config = dict(
    n_layer=8,
    d_model=128,
    n_head=4,
    n_kv_head=4,
    head_dim=32,
    d_mlp=256,
    vocab_size=2048,
    activation='gelu',
    norm='layernorm',
    norm_place='pre',
    norm_eps=1e-05,
    positions='learned',
    qk_norm=False,
    attn_scale=0.177,
    bias='none',
    tie_embeddings=True,
    parallel_block=False,
    init='normal',
    init_std_qkv=0.0442,
    init_std_o=0.0111,
    init_std_up=0.0442,
    init_std_down=0.0111,
    optimizer='muon_variant',
    lr=0.00539,
    beta1=0.95,
    weight_decay=0.0,
    lr_head=0.00651,
    warmup_steps=200,
    schedule='cos',
    final_lr_fraction=0.0,
    batch_tokens=16384,
    seq_len=1024,
    doc_mask=True,
    train_tokens=96500000,
    steps=5890,
    dataset='wikipedia_en',
)
Each number is 500 + 50 x the weight over the matrix's rms, rounded and kept within 0 to 999. Layers, rows and columns count from 0. Numbers have three digits each.

# down: layer 2 MLP down (transposed), 256x128, rms 0.0932, rows 7-59, columns 0-127
# up: layer 2 MLP up, 256x128, rms 0.145, rows 8-59, columns 0-127
down7:468453529502476505541457590483424455465504572422503449535451512465471515432506547460509556518576482480526495546515577507540443373501473502477526617512519542540468434530388563488400496489544592486520545462520495528500473578511517486418537476538467521533466560477441555464546452505466447488533519532438325560553444440613506559558465516450461416608518577456504511496540509588438524460577
up8:516501424486497462524600371538433427466535550495593531478433461536529467430545580448500481613597570529508580435557488484441548541519509490525450484520390547555388505505536605447493594493439506522497425511509590524564511573504375541449451502532504408467422567459512473473431482452489438491495518529475522557514533489528525473562466516581454497519484472446551572524464503491456495554567
down8:452541475435460486495500557620464448524520593490540568537507471534518463460516438485524471451518551443607440441528409421487530489471565412484465545447479559597438593507505584502522471438410462509474490425454477496464621521579500568468568478544564498485526534478510511477493431440459461516548485586428537529551563495606482532537436465485461396562479456484441530519495460453429513572570
up9:436460523509506408437503525492481430481590585437465529415447550540490524517496485474505539517424553524547357477450482412617470459545432553492514494515481484455510416448517592474563505536590567557525490520492480491568568453536407490543492549463544464418472501510451529423402442522509547506514554513504560576474471476513491449516550556479520453473487500469506550452516508585558542522552
down9:553508522461499496542549502516434601556515487496528466554433565514488457483529530545529450436521422517455520542511436517420543511464481446522475528517513497500518561473560452430523458495401417544415487438506508443437463596459640464569534510622471538517523444481522527491448511538488490549522436519572437477561499470574517483518451491456500478490508543482480432465565366502442446615480
up10:515491454518544454472421582520507526409532428423505510435439427549592554526605542529533470416556520480570506458502506478537496429561527441529517546546566541526531430403482563487529503507444607457500553530495506542494532485472574580467565516520560496489447516505410459485449507459376434473390443466563531500557492501424556505428573451544403579599519476477587447507564581476439445522470
down10:481477564482478545489517440468489521527505579483492551601513491406475465507477485484511522647488473515457492530496493561501528552443535564524458488499440618433453491458478481394477472565536532521536461514414515523531470399430509449486413552456468613477532499453550652514533552507460495502580558581512472511388489457506463597515415476486625435501483594532455493516439455503507512435486
up11:499421502508511496585574437533539478512494536404440441439536471522527599467494421433510439495364527464457531404515536561530542431452511598581483558472514500469523512553405523562397518530506540512531508479541520487637507525430475389444403532522530513548566532511591516510533466428513449519528547507476465547517427493564481601415499450507507474494378534510552468553548521468377438548507
down11:504456444535500505474551409417471462468463546601503479453405436531630486549476593488506509467420480548569521546543560476491472451469529523528492464433546320557499498485607525593449442463421549472383429537452551512483500451435412445544480554517447541459494593519483615551441465475517405520493569530553491456563535539485540549564428497498602511522469504435525492535561521448501469576535
up12:359520567432420463530469423563469410599488433513467532541532509497534446589408566501518436442516553529527515583430453441487527563471527521566571524518523490431439447379477586628446539460494513451541577566504520531488538485499515419598505499522510532446469540465433504431440518597474487507474584609574519553499509510461459383492545454529453484464429520494388543469462535561551525438526
down12:554485498600521517494428539453561526477590558504439472471467542564419487488502473502464518536510438518456503469491470527458466411473390525467456480496476482556578546598524529457492508539454518612458475409412492485527465459483479535449556496498545481545537412506543436572556464366470425539548383456459468516491564476538525635435469519597537467510507557491580481511507449520496465537529
up13:502590606527500455442552510516596526627427561413532536391586511575534513518492474488505478486458487501516426446486423544547552512493409618576505414574404516450524425559486510485424507472557451537569421593481527461466664431576477541440439429480502532468456481501465529424504470558516511440492472591492500462482466514547460510406500461506399391540450460513499516464504575508491490410440
down13:492490524548523489562534538491523555486566495471531508445502509384459437419454479563512501556510445601564474518429486535431530591509381465462505503478563514551519580478433438397562449482492549461488533447560572555596468419436494514534449482502488563495529414624513498528483503561469455539463559516590440539496440541509464486529454426418468480516493514515503467485430451546480519531577
up14:508512370408555528428426597356526505505520530569456559457533654449504526565501523476577508488443552415515491585615464557562490483504555454404594508555513428553561604472611456412573494525547549543483530584489478491607517502466421438511514432431389467525432531484468464572516453485498440505473584497470527505470449562495499456495540596491510471491514515486432529530433468523447506472516
down14:444499504558518403550597489488440517541435510464548435597441453454469438464473465419519529589468541446546554410490469483469454547404580542467521430558484414443488476512526446514481530466486488535495405556428512548517579445514519496581505539485433492586427510557407413483437521534590644490459521534517546535542523498508497416561477491504535475494502571516529460545529419587476483482561
up15:489464376456572365550412514503507491473522543452478509470492465487492513566461484505592509445477536488541538498532492538499471491513542548543580507524486539455478507573583504541552566523454428520448428485501470587434575440545504497465445527568501490464434484459462568473539520434510528545414526411573533517495466490372461432677475397467500534403516502547489479429567520541507491561521
down15:499539474573441528473562396535480491506537495439482477496488530446568542561513506507528503464485598509513503434445484541471416435543511509474534483508430517466514411565440526487537515536456535573469506499540493427503490556594520537446483505388510457427506573590500449488494570558458382612440619444499561469578489427564476542462511594537498460498472425614450438476552500481482556453513
up16:500549502477481559438456529422440450617517560410521533583558495506493497501559565479569574516552539442520530347473450463510467530486446412497484464436476534407517526497429520471429466507590483483548452555496455475523596547487563479459474598459442433554505465505565449493527411480456525493484487535505551497583468486466420541438390465543627533436544497541510469445578606519592415562533
down16:561478458494532448530530504473537482561456447638544434548484500488520451570461447516472545459550596514525427479514509511407494432543467453475506485513545520564535429482580456479523496475418483552511624510468560526488404462504474490524590458552515522490464526451454534458446510524495549521491461423510426474542465546527489534538459494523452432602373457539519520419572466484503631460489
up17:527450499523495407561520499531518552487485513460504543447499496487472503520480506470501462533513532498476455563440530556613545555419520524524577502483463572481533515523585455449492563563534542529554536518465562559517442400534505561507538467497464528546466572473541418588570497499391540472532486532580495473463476400543427492463485479477435483496542518434471488489476580509471500481451
down17:436592499493444408512525428460467507487416517554497519527397521527533511550520457503557464501494479590547449414528520576416507530514504449539478465449497498584470471520537465504435532459515488600573454522448511568483574590488534468489456531489531483509500451522451495536500496563512465562604511495535541400423507492472468494507457461498496531357548524524513504583459558464532411533431
up18:489512474532476524486542520460457542377495550450427555498607531509528520580494508459430508505541444464626512537493497534559492438469560505497516485562490483474531474580533525558412418571591465570441579402496527565429536451627424464445483572555564499522576474446525478489485481555496475444422520526531448471505522519428443496567497494403400488467440540465607498517482466570481525378523
down18:616488565400413466561587459527452488543465525443533506525533543526542454490414582556435431408502460547385412465521484450601513436455452524504382534494555573480448428531494554458469484508523545502515450494537529532491502495457550538478522514437499486564513603586506443568550539527597501482453467389562481491472479513463560460516518457438488578485576457465417526387651563473474485535563
up19:471467511463473481448427527447419457490526633566457544443532478642452517588500461568540556528415449508546558506427522537566489535423465514539374479528467525484503433537490382476477458550529490450473575388551498600411502469566528451559515533490374599590493520470605529498476483483524433518531425548555497568529466428600459469425508519482432518426468439523521493573583588639578436547477
down19:583534527444529556551469470506457505455512641461500502385485492487382498512553497497597540509430551447505549602487460568476478466445529478542476544461504590577471467572420532508565607463469499578461604559586556528504463493490462385546391426475455504557482543516524529491455460537472419524448407419498502476423487437605592501505430480489438578430556448466486522587467493589555436423532
up20:502443465443511495498538470507561598436460526520505541500461501583494542529551445512544423409513503619545628437433624520549492491539489574521475515574556502519492539476496441538538426564518519497474476431490515487528463541630447504446549547536473463467423516510507519556532520500428450528467466450451419500463481479440528453557451521483423520455542471458410552539485430525517506466532
down20:554488481536439514465498552427485484570497480454455481521459414467528537465368572492497509539459525466496511515582565635486515475472483483447546471500456466462527470400520526487476525490595536480568463523547498505552483548469491509477520514507453457477381547524545467479479539500502550503543528448579477488507480474506440615549564462574576472416479443507514566458469595514484505466437
up21:443537529542471606509539489497464489479535448577501552547476432586453471422520472511484561503471590502529507492447494487472552510544527485501463501427564446498516493499466530448554494570509566467577537447420464433478431519486534502421432528495484500476483452527580461560530470501542511487491534405580565497567455485453467452517597455435524492499564549526457511554511386514486489415495
down21:468550494462470569499448533520422429453494481499536457541466548470400431439537553524591401497460496570433536497562508509448552511548435602531638505447521534456471516497455490468508502534386564469478589546480592517502548484476525462459481459569496496528509470539493491576562537515468497539506549452504520409414472455423561412512563458580402499538537530547450543551545491492530513407521
up22:518556479591572447556511532481552631564555459482472475438496495538417457511424602514468525541489460475471550436568417507531560540407556502512531492563518401461506584449417454504404503504433580570591544510502474580454460469473456451496603509482530557537508529441563434489540399477503481479552505490479470414454586610511534503554525515564424535529594518540419593423462367525528418442473
down22:536454516534549393499518417440447519541495502479550478562459437531550523475636395519458473498499512633455500483450593479478482512436538471512497428446533486430494474545449484424527477549495435556421475480467496513546509455464496618587561552547494538497557427569519617615483547381515440468398495571543463407442511585507458625479449546557462520482549534524463394520569513426485479516502
up23:420539418438494567452467518528554554558483550444559500423445485539410454506429485381485447437444499615546537570484589480536442471665469577518503544477387491352451548470386509482600515477527485541525515470520468554452480521462468562446477490507600511556496425500483592524536568522466502467557592530565392490535575555579462478526608491464481571470411568481423464545506528601402583512479
down23:490494481380532545554436515422587460562468489448624460436557505415480419568451452575472488531622569553464514516514513506574389478483522468516450504554546477453460435470491504528555431518457584504509417559570474496513566533444504504490514485444533587536522431487543446485480636611467484562458549532485501463505487481444487378380412366565498540462594479517441529518548465464597511546556
up24:460470465435528599571495547467545552406497514474480546560525511516462523549502498542428547460469450552469539465453539446512516481519575501471466556494547532446458518495560548421479505453530337439562480560502476544429528507437443420507451554505514552533512592541450533495523471528480549460538490560512491461434460587529515507441534464558400454508471513491467437506519564486520544450523
down24:404544521494456478480476487512483542498563486492432394431589474504491458454489554570485525548497538544450487533528545494503477465510482610430445446589461533536471592524523515509483516497439523540452521527547505520510449496454503436498521481574506492518492509534529511526474450505517422441511550503462482436380594533517488484522473584457493447499534402515469521521509533477562403538491
up25:492501565500592417551447512479517572509506618427480599450527495532564503557405543440489414459456514460592523593460462559483549465479514516523463433586583505433472516489537606476472404588376509464493502423549592479509559490595475505437469487467559495546470526489515426481454507536452467538482487568479470495540558499503599490441523452384452473544446412495392514453510500510500448555554
down25:534462356444467495619501484509536515488465460451500464533510508461519533469409520490483499490532517533466518476489452464521449483511494573410379478468429598565505498439499418474506515576514514599515445618583568544471540465458489529533491435582654415477520559498424424446524624520625518553507538461499497462431549492539464556494547432563457434561473522498468451515501482522542570414420
up26:520577421525531440526556482456522470483497576423490562468559468442476489473489509489508551409613570520595530411497524549574408489440502543494537509493410553485488563427426474547545546477507448441577361563421464423575557472517577450488530557506509610575490521478569550567510529509509453412543547498462502539546503470495488466486461503488361540549507477572449489477479499478530525495544
down26:556515482496498565437495521446491403529511514535548494539533501494523482435481489497474526460549478510576452423426501499507524505551476495497474534480578400480550473452542536498544474516544576509490534510603531516380497494435475607538547494502438499468514427501495496473531515408543537466470391509608436511465515500485483513552434513564414409574479658551507521419499449469501431512445
up27:475542525490520420459560534525504490541453525542451511457556457412571469641501501552408491531491525465501513459485462478582534435520570506490513435566509481504550545538448503468478573527534448554467515479492474528446567413475492568516555508472486411461502469505569506511520442476455503542499463512524524481516502422466539508476485483580467516479458479489578465443468536511440566460560
down27:479489518536488479526509535456506561504540491502497452520516547517505514565420498392518582533521542513464455458471440472468574497515537497493518486566485401473510532571429530503460528549545427520588541488613434514508526437518534545517580462420449478532457533536525465535567416399464486487404415435508500473471513511396599477521457505537458564507462538433525532486464530427447551422535
up28:523441517354586497508601481464563619421546512487354466528507480475461422643462571498468458614468522506474586473518538422505595531509537442478505513528427400436449550611512666517430553566460510420467501488506572481606556453506460431555508467466511483544403494469533438488551451430504470478550511462458497516431490474514528531516411471481540478598496527476527541473509506488538574469533
down28:425552477413490433582513464562518394489537527471436459513506641485542518607448509484506346561463494464358491601525409483520576578497567445472450549479507522456427501524419518487484473529584579449596490549516487547468544464449400456451515547637473415539576562505480523494523443504502499522559487463482518464484525505589479555469508435452444395525465577432580510537538454611561471536528
up29:482494522502441485514482474454499471509415511519546454440540559494470444615458543530526504533427530483545489530520531539483505563438500535454516413516507506457438533395528566479471622519525530553506511473489498571519511497449492478534474550515555493460497573476484621576510503473451486535499495511469519456487503500450540477457507495570546536495444557525518567475430444440479516493463
down29:528432464569455450532427532468494524499513520489459583530595544591433528445486508446519514491536426512470490472498474486602552441497425493448570578506472490483470506479515482506459575509592497549495477457486519508531491465538502526476584497449493443472444550483631544485543519390524499504463423458516515470506603521439547501446479451502554534480581504594559402583457457472458456520480
up30:556523525405493440489473515510483477484421450501491469531492532564451452523558554406499513615505504466556527541518519488536428457449449549499454457549510513541462582470600468487439448587494468474555584508442469448435475554548488411559498444460542458468454447511487512508581466455479476578471473374556481564505476548497568528495561392542447417416465476472531527497490492586555466566497
down30:574534510510471547522476513486442362571527390478463562502592484476573527528551466480565504434457449482469464581545495514540545605459562520560524568478475480413482461476550516476527566527485475456466529523502436504424425491510504557561497502386462480496599402441382479556490560440479555435527383497420512476508537529496508542417539503444508531517575451462573544537492475520562562478504
up31:529464442438607535528445510474491441507430560521554441602480619478440461532555549503493509561493486506587468591544456471589437533466485501509535430523538404555497522369443466490487463622548480433590578549587637568463562501536453477613420532485504473543538510407486548517487477550496458462491461562448495398497462498528521488436417513473483578475526617422508471494478432546400617512395
down31:489500469544445533475451537575512462546493433379563439563492703453502500481500518554503421426493536501466437497483500444587474462486569514438538539461508371474533549543517517486549499612570529532610485539577497549489540397565406534539505516510508447517473465471554426573542522492418521404421569522545550327550376541489473448446424512513467594449549593486531403556580460528448508457457
up32:556480532455509521465592403573506466455497453527534559544458557570481543579482555484597469449525557436586492557507525547539494518507546548547540560505530483494430506434486443517464481498488455497495525456441462492503535429511461411529443494442481555407518451534499511503520481567545478485489552458508561421468479471463488445377526408509456515510496456471508506458481520501506512483495
down32:453574546501455438456529492580426467554536472497544476538484493506534492525511478504462459505458491498440551546571575461500538452486457534522541490503487508515484441503590508513521514480441545429487528423527495491544532457499496505565465442493503526494565428499451365565559436426507514440504520546545434480469498467465535558432500512559489471513551509485445570402530469633527468594453
up33:482465491619528508531580447461555487478443538555553443458493494487514572488490439546543591504458412549523556546443453469544491397386496518431501546438584505522443455510513569508321405554531539477455510503495548486511499496419496557502451528481532485456498472467490478505504467404504520527529521484444443516506515486451398454534613455616540532458552505456482529433512525495498457496534
down33:497520458453492450529506434485517454454523487508480529533439545493545535433461514414525545465516465484524486514615483523475494446489525461461587464455519565471492462462543525465531460552531536525481572514487505533611520410528464399484542442530510513481542445494429509459525497548475578495510459458604574456542473410488539498512498579452514528488438492531483465442483470494588621479517
up34:528481573525446425360410527486589407521508491532516420436523458561462471434491464468470399477534456475403556517552553519442468570446481521512505585573531551471543561581533507458414533590567451546479540483441488527428437492461521482470403574464581450604537481531444570502518415464418613459511486520604532537482449473566465475500531430566511456554415561601541466508478655542453402464493
down34:415528468481508532475538501525525448548503408676492503436551455424557386610550541463444488421454525480510538494419462501457539568480524429513465523544469432532563409518535590413563557435487543479513514437425544547533464499412555523433562478507486472433473448634509501368512518452492581461503577519516525562502586554494509484504390573511496586467565493493409561557580490460479428518498
up35:441518528507604495497469557505545482420445459490512517572546499508457567567573505524451534383513502503402501454509464445571475452492566558544489532436502540431426509520617508473514520433586476436463549497511462432446459499523552528449494513493524478493367525542458455536462514596394384428407400553496515500399581557492528535428518545502547498485539459542487476541554511512543569519520
down35:536410520507459490549451413493511524514468520542422453497527476420464456501521388485531516463384615535520494502545530572506515522432554505529528504514436517492538530536461635543497416560419436462534458497493441442448474547537539479473517409458489535522446445501485486557550537524396544510528496531405490596489551520506501524574469534551515503491457601649487471510523488577471512494479
up36:450475477565467486542501521558446525455480466570495526541449565497458396535445552474567522521496526491534558481436481443565476444468611465519523506482458506571530462497428527515477539559468451522490460452430527598506532491504522517461522461553549497518470579586526436550512517540527400529444515444454504478445519480468516486556494529459527474438493480577556475580474465557504440502458
down36:502470449497507478485468490523561516513575468530506430481594444476475462482466491566541476541493506472524501450504495538455584580481512491459497483541510470484523483537503444603489399505484537550366533420546533467542578509577562470396490424562426466468438522528544552529539561495451550495514595543503533442482505423575454499401476465487488526470575481512504570510431457555487529530408
up37:500514467554519567558553400484591577448516608518425523565543454531507508526454521449496451454492448569440482467446495579471528497514591520393524469555465502452445528493612453464479450478496403616563485435410538494520534483440476492518494599528523460417515498551538448565610389460481492449477426510496519513519543548434503509499397470407474527538496474468634493595458544450511585479483
down37:525464491442491430464530560599535473481497626479538504532432488501483475394529563527452444531453514542508379511522490470524555549469494589508419399532494481473361528617528444498491455443497519592455447485522532545524569414497459530484497565431533547548373478428542467521430499515552526491436429547465476497483544580527489424518469467523511513556548453580441583481616541526606495476444
up38:650479578388545608500487549410589518514582473506548532608510558499536401560489499580502561549448545441547533507527462477498545529477504476480459485510526510404447449519468545479552482504435564384575443492460415566479479523502461478443533526538433426461531543475544527534561504541513455463446554423514561567487465458446474499586470557473447442382565540446526524516452541455465508562535
down38:599535497433492592519481529467515448543455468439473502487494610461584409502591496435398570574555541485545473473478442554375451550536494580492473553487510524472413563543505564524561484471485464397474472525443458573585432522482555497436491526448454448561585467489491577507489480473576479559458461554474442620524460391566501469484509465498412484402585445433529515515524542499523493585537
up39:449464469402513554563517531553591517483432480515507580451437365484521494433406503482551574465536513551553522510501447560471523577478539529480484496492459438391520448504474495461540442488494570475527498485462497518537467502435440463411420414637507503509432548523483582542523601480488511549470520380610451476536475452439488469559514552496452590505617601544510487575466383466579552554503
down39:517460452462481460508502542502504525520514534382434562464512471424485521557486395446416518474563460554483476519456510448503569426455561480517385482434557498582611499544478568491481566517564597526479505510421468426504514548473635486412326529473499508486525479549601539522461459457549545582567492441490517576531512469538548584476463474556430474508579491526510472478454523511590444516549
up40:487440542484534477445499518422493536538418489497491545440444483507448521462476500523463578494509493432467500533608542429489519483513462458539478501436431544551522458553495541463487496602445512451589419551549468578402497517464550465558544419557476534452515463478456594448476520551538415473463453417535569521517514505649537485511532485535583421452500569470559581496462565525452498524505
down40:492471506472519476471486418389493634567538559551540440442496477501494545515374497490524534385502513506515413497536585516465437485559555472500487429405563581426531567484494439525600472493544455511544449500667462528472492430551508530582493474479475453450475516508506585502470505479535464533460468516512565440494594519464478533524533523492552367491545439530491563446451503544515508510476
up41:483458484376547466484507552520580591441553563604543539516445506404457428508478502545521505442527441477509418541530390509480436460543503469527559566505518504467527462522523542530483473489473459495462519470569572522415486537381430478559482483525428499577435572558524516495457584441494507466622526471495499450429527468461448494487556433549538476509571485532581556477553494489477498555448
down41:470533486480506511501473459521479537495517445512440541461515593513582572497541468456522516478497457543578495505499560467448358521560586563563497425565555557515444484527459489479461475466476519583456561562427504490494401509564406514494597476549465460455491500514432473527397467504498520422530591518536504518483464525548476405590475484449511514573435473481598469472518555494566462527400
up42:571453482545538598494500466459537484466539455425474515496469476506568483417551532489471517482579483452503601426457490487530435458509553490611505499441579459445433511527568557531557572595479467537538463515526510464486558587498498513512581474539522516488491574519495447465507468493465461550428509450487500395463503487523449406522436518500425475512612450471464462542520521482506523555478
down42:514519515507523516617507517444543522484439540492395473416499450440521507492460456494488447454401450536450560496537556521538531551504475458535592411434493515542556484495537564524487474472488479499490484566520525383599472579380529603459617496516474521567547527448468489538471412544535458453494553570390492473430522492438497473543487488527566510493512529501548516543518479459496498494556
up43:500451615397544538545605462558483564542483436580632513578421524472494526510532494501488422516518491515475503403532514536492499458541463537464527477446513574446433536510630415493478500464434485502483496556425476518463526382438495532417513618518478475534423445569479440542473509504498522598533476532480539518566579572540430559450423402545484460514567468504448462535460533502478537461509
down43:447474455465534559534380457580575465460573519538441482509464449509496519485486533583470475452584508485527437442437548512589439414457521521477477420478511430549528532538486458416547562529489460502459382507553615436493502582588500592566558446478410546507478435505544473584576498502525560462478512549523534481533469499452489504537445546492508505582488484491476512418590526610441462431480
up44:520551452410497503548423462540378534533582563506510559428509506457463520478511529460543476464470523563574578515506515459461504502524547549519561473457499565369655545590544448480537457554389480434537447486433549464460489461406511527537553535393467536614492622524514420560402404486575468544519513505511484468573568464391543514562511474406549573525462471489488501456446489554602546491489
down44:426525480558498481522502503423529494505515465528487457453452553531534504518467497520535530511555552483458455494385484577500415477405450444481460505602555480559485389472597536542465440356491419564457461569589539442607405539494537495489430507565538439431549402503530430513556517504477528509516512412482481619504510580638481550464541534489473503502515366496553503494596534479499458507473
up45:372530579518521470540520521493520571564491535561494460485479496498465525518544460433433571560428478477433602440618537593555479432517363457563456426417507467462487599564527408505447484465482504488453532552534486447408528470504488544507625569514511461509455436599548436537541503535518477544564493506502426467460437560425460558518528455576519454573436483434513521584385548460463583501538
down45:481565496394495497552482524466490544403637529434474522553543555447469461431470458468420446636433522597478467524456609544535615521503472409480450547462493418653565602489519538507488493443468378512428391565420526437545479604526442440537546545461459535473524548571543564511557501446480468491483528454491511441475488535454518478432482468518531522472475558486430504507400487507488563541555
up46:487457514473389425546531506554512488440413558521391513462550440505495596489577410484515558498531486491500624556402494427551481543614480494434476598601614438543477459450511489429553584536484548489442509528446427566525534572541528420514581503476540428459405497471564460495503489499442553462558539516484576473479568466501489483405450417476600478532514433604503438441533485471493477496448
down46:460549489469552471403456531470507521440432515494506480420612514500553497474507508538470615383498452424508454548452500526463538553537535525429490593538616540542466491459548467414458526413463473444425499487505609580510448535493489393524469525576516422492437479506584496489402441536471551501567483443604404576523500542634458522545608450439588507634557482517501474459485523524476448474566
up47:580477473530500503419516575466491565527486577485411571534502438474469405564477616507486572454533470458427565531585442574533612482475505529469552510467524533477493530501448496526508527437527441493420451524436481518484446564528504438449503461419458600453461457533509513534444526467529511447520491509499563522405564513593487388579434464499544506562498522480496453509421543474513478493503
down47:529521449466534418458436417535436459492576498571593453526484491471589460538557442547536409465504469476563529549460536545590521538571513501490643522545474473487449487539536570467490389464587409483457505450590568559487543440482454508463523598463462516516486462572443470450539501529492514482421499568501474581517532503461413391545461523484457449507498527472460470479529460597494530514507
up48:479450381439446403608460492501554586479535541387440524466589489494639429383572467519485484483488456530512591496533391499569488620574644529579558545569500534514467495544493548548542477639537567490529457459514383485493482531377406520552520446487514572495450404497492549315545487451569508515464421460456585578489524461529531501426439486515428471505464499434532606415581578408573516360523
down48:557451492526538382493561509460564548404459603446481527538454554500596435406501560487525441572464479591503469498626576450444465572556505506542602589500380474493461555571496633500505489725470631371580500444629466428484562472418506490516533461511504557548568371455514545322537383445587531558464476513473441452447454422538516421582438477491416418504503557476461544398538468504485547465461
up49:515534484535494501504486548468476458422498534497493534554444491505493472468543498406584457508518598496521571537512480530503451437441444447568521537543458532514535525498498506557527440461576556505535338470529537492503482539495491443550506427549522513535448433414548560493431422441487531527536531488472505470506444549530534508498508582513484564518532515516498520559506522502520480512549
down49:478481565540497520472532428493512514477485475487428530470538480527499545559531521530414505445575426493544486508433522476464521394633537538477435514490499508477462429533476489509520562521502465565513540477475523590431469548466565512501580501454551503486488443532489463493577551576466510558481491495481473453504470484485557459513505513523466617482543465434485509518565481400493463449563
up50:485542492472492511499442522564529482411467487498410596577436489548430545601495530539525528428464494502468480538540458542489550443525400434575483495597497505490499531431517493493462523421403534484498507563451400575428435490523616426477504540539521527541416525554462510449502459442544508460541526442599494505480591609488497466511486495557368444531469480515537503490451558477514592507452
down50:447427497583434512501489490506500370451533526538600474528566461513543496450477488506590513556577470527592485432498465453530421443489520520513510458581526476607467479587512518423465502569493543521476508535450545521501458528464439518545539463458544523509527496496518505521505513513463463477477467486392523518517530416445519525522484604374587519472510498441479547546521457380504477426508
up51:526476568534506540480483501509497493520455503475475517493534477578524471487507527473516453502510511555487424531508562521511499515500438557517475546543535539427505492580503481507397525504546495461559574570423497480497461509516514583498507538492499472431593568571531456517556460428547564456513416439534629434425542518466465463414507470506440553526532469484446513460546524552503477459460
down51:517577541485483468395509534449430517574494498447441518522530562578482475492514489413557411577531529501465525423471498556599542525555537523484492470539482576460527532448466485564509531522488539518503530488408541522469500416520466543536517556513415407470474409574572458498525575497465522424386512449579462427470496519470536438485502512445504500517452550479518546459513496577508486518451
up52:477553501533577492509500479517515548480609410534458517500523516486357550478576601521516406545481449456479450481512482528429479532439491602511506489489499516503553504427512600542524582477516496478544525559419502525515525599471455528391505527481550535514493493511562502493533513550446391472436571497373452517588510497486466603474520467398438526449431494386516489447512559556513447527567
down52:510495456527483449518486499551456420494372526587564516529467458535455551470586452564456433490406530435575496442489478524431517489463384481457559469535544590604554518496527468502439474496398388509442495457426520489457483500523465470593510465488563545454542419507496546507533594468556507456472528455475493588490509504608596531499534520485482521532582453485505523534630449547464476485487
up53:531415548449534549533540500563442477518569519504439515402590600559472449454514534467519547577500547496534522495403557573540539509499462506508517553530460409576516429459479489548481448550497518540496533523449506547429547502589503520531501531514495484444507532482443505496549509574474532530443504465563448496489502497508402330566461483438529496446440470538527455445542482451490464540481
down53:549529504497473505524457436417557529462463562457558448515497408524570571497533486480480507481516572541447504519564464510453459559463529410523541456577413529455459529511558525529425445413477542490441408399522555444654467498438573466387549431492523517498467449535473511450508524457565502502503499541537517495560467500488544562566548509478450508599526513431525492473481516501555553460474
up54:473460499460558449485447543548529464538515480520470510578523527491450425530442448568456518460474520476473537481524558518505504439488531450441425498507551531573553433625437524578527505524518442565586539453473556582488533484528455440558423518489444473501431601410432478472480438493570475473470565607507439549519490507461510491533403490507446520462511476496468486432507538580588523478447
down54:451518534483500497505460531483418571480542489372508466496422501435546524571465590516497467575550414522499491454455497487363467488488469514586543538570466578458523527502608489503460525461441504565442508457528516494568496515514482466414458584560572585489555594461521488558577443523477489474521456519528486522545448436515479494466508489507499431570543542496550468507519427418483553545359
up55:542517556507491567460563522507539550475547453469603487549463493477468500575500448469585532536489546488519558475567528524469551473537491415491524516557432550442461452437459461538452451582542450569479550483543366450442493463490479507607514510496441482413488601565446515526525434389502455479470482542519579642497476515494462449473579433442451510598537378482479540513534483496491452441429
down55:596460458406471497545443564500492419436487499452471533587579478455475527486448437454401574466453398519504494480517515555559526560493600555487466457549485551531475471513489439527527591545578463586516544472429565405563450539555425519585464520461497481520432505545556463579494491559533547449531595528491443522503503469409571461416430501471537498482504439540486497527490524456524466422491
up56:470500478507624520490551517561531509581521414511474473480527428466452526549484537462532415531543535469531467420548421510366480535571456466430428503516537479456504481493470485488460446560626465409522429484375600596497494652655622384494552567501583454579593390459555503381399563456401407550478555389492524480494533580526539521531414503477515435479468521518553422537494512491553471594578
down56:457481484409550464454456437560573520556507540486495502566439509455542453508496551445554519553509466491573375535471450492397420419453542483471435439514549588542460521495574548541467437565553461499545554494453531466557440539542458520568444588529641505590519383528430471484418500460551525549510517400449552483486441444575467520565483425529431469507492392516578531485539539552501517538606
up57:533512503525479476497403574609446505536510503479453536502377506507499451547514455510597473503482571551478512456501431478480516520527397440503488540594481541473508502460516486476491527593416546492584494441465461524578552550470499530481566498534512396521397461553524527515454536532475501480539488495554521467494561458360504600493483480494500426568469479461572426481495501480438532439518
down57:498560512456515501419559542422532499510480498424563501513580551545532498547539512528575517446465379518601521536411538458434495586456576558389480513502472436525406492491495466569548479479523516447391512591465469473493502559480458499482471480579534539406526513522550501466501524485477469586466554566493505439460477434550537543488424451451471438482567464545437535556412487486586527566482
up58:499508549540472532446541565485541545485484581508482536513513602578423438426535506425511521462441494513537538499441530515527432454534443481484546453478529582379531504515477547569460506425484495430497445514535462492493453440421448516421521550508447426495456433459510524581502497542568619508525403427515517447542478613581516548495512545441529470529531497532470560496523506447455470557453
down58:464442478452508539480466486514498346492465389455526475414535430454454531534507459530480534490538489513509491513464486545505478551511563466482546406499479387578512507442491485495538565524498439527536566472527458562488525483480556462494496438474608483554584529530565497448527541508434564489447572623505542442548525410526473437547470507605508413403502550478563492555550466514529525539569
up59:444512460520546461501439454524530631382619595503585514507414443503537483554583510464495493486546615522580466458439421595500446398485499551511587575554492540451561417539387487454469409492428555472409435481568426459571545491524503512504450511543525467461474510552552566507508466459597524476449502397382561422464614465443520478522544528526567446543481548467480487535469470529421508488437
down59:515413517580401517462661474477470440550476505486486427618454529618503467556484497529513513579440483441480416501435486489538466541440606539581495485457474538515516451494488547430469499519485506573469536470419581565431510582583493445613498452508514578599524439460470390521385463441525616581449454516429510524459586472570466499488571548500478450553392538492570418470482510505513515431503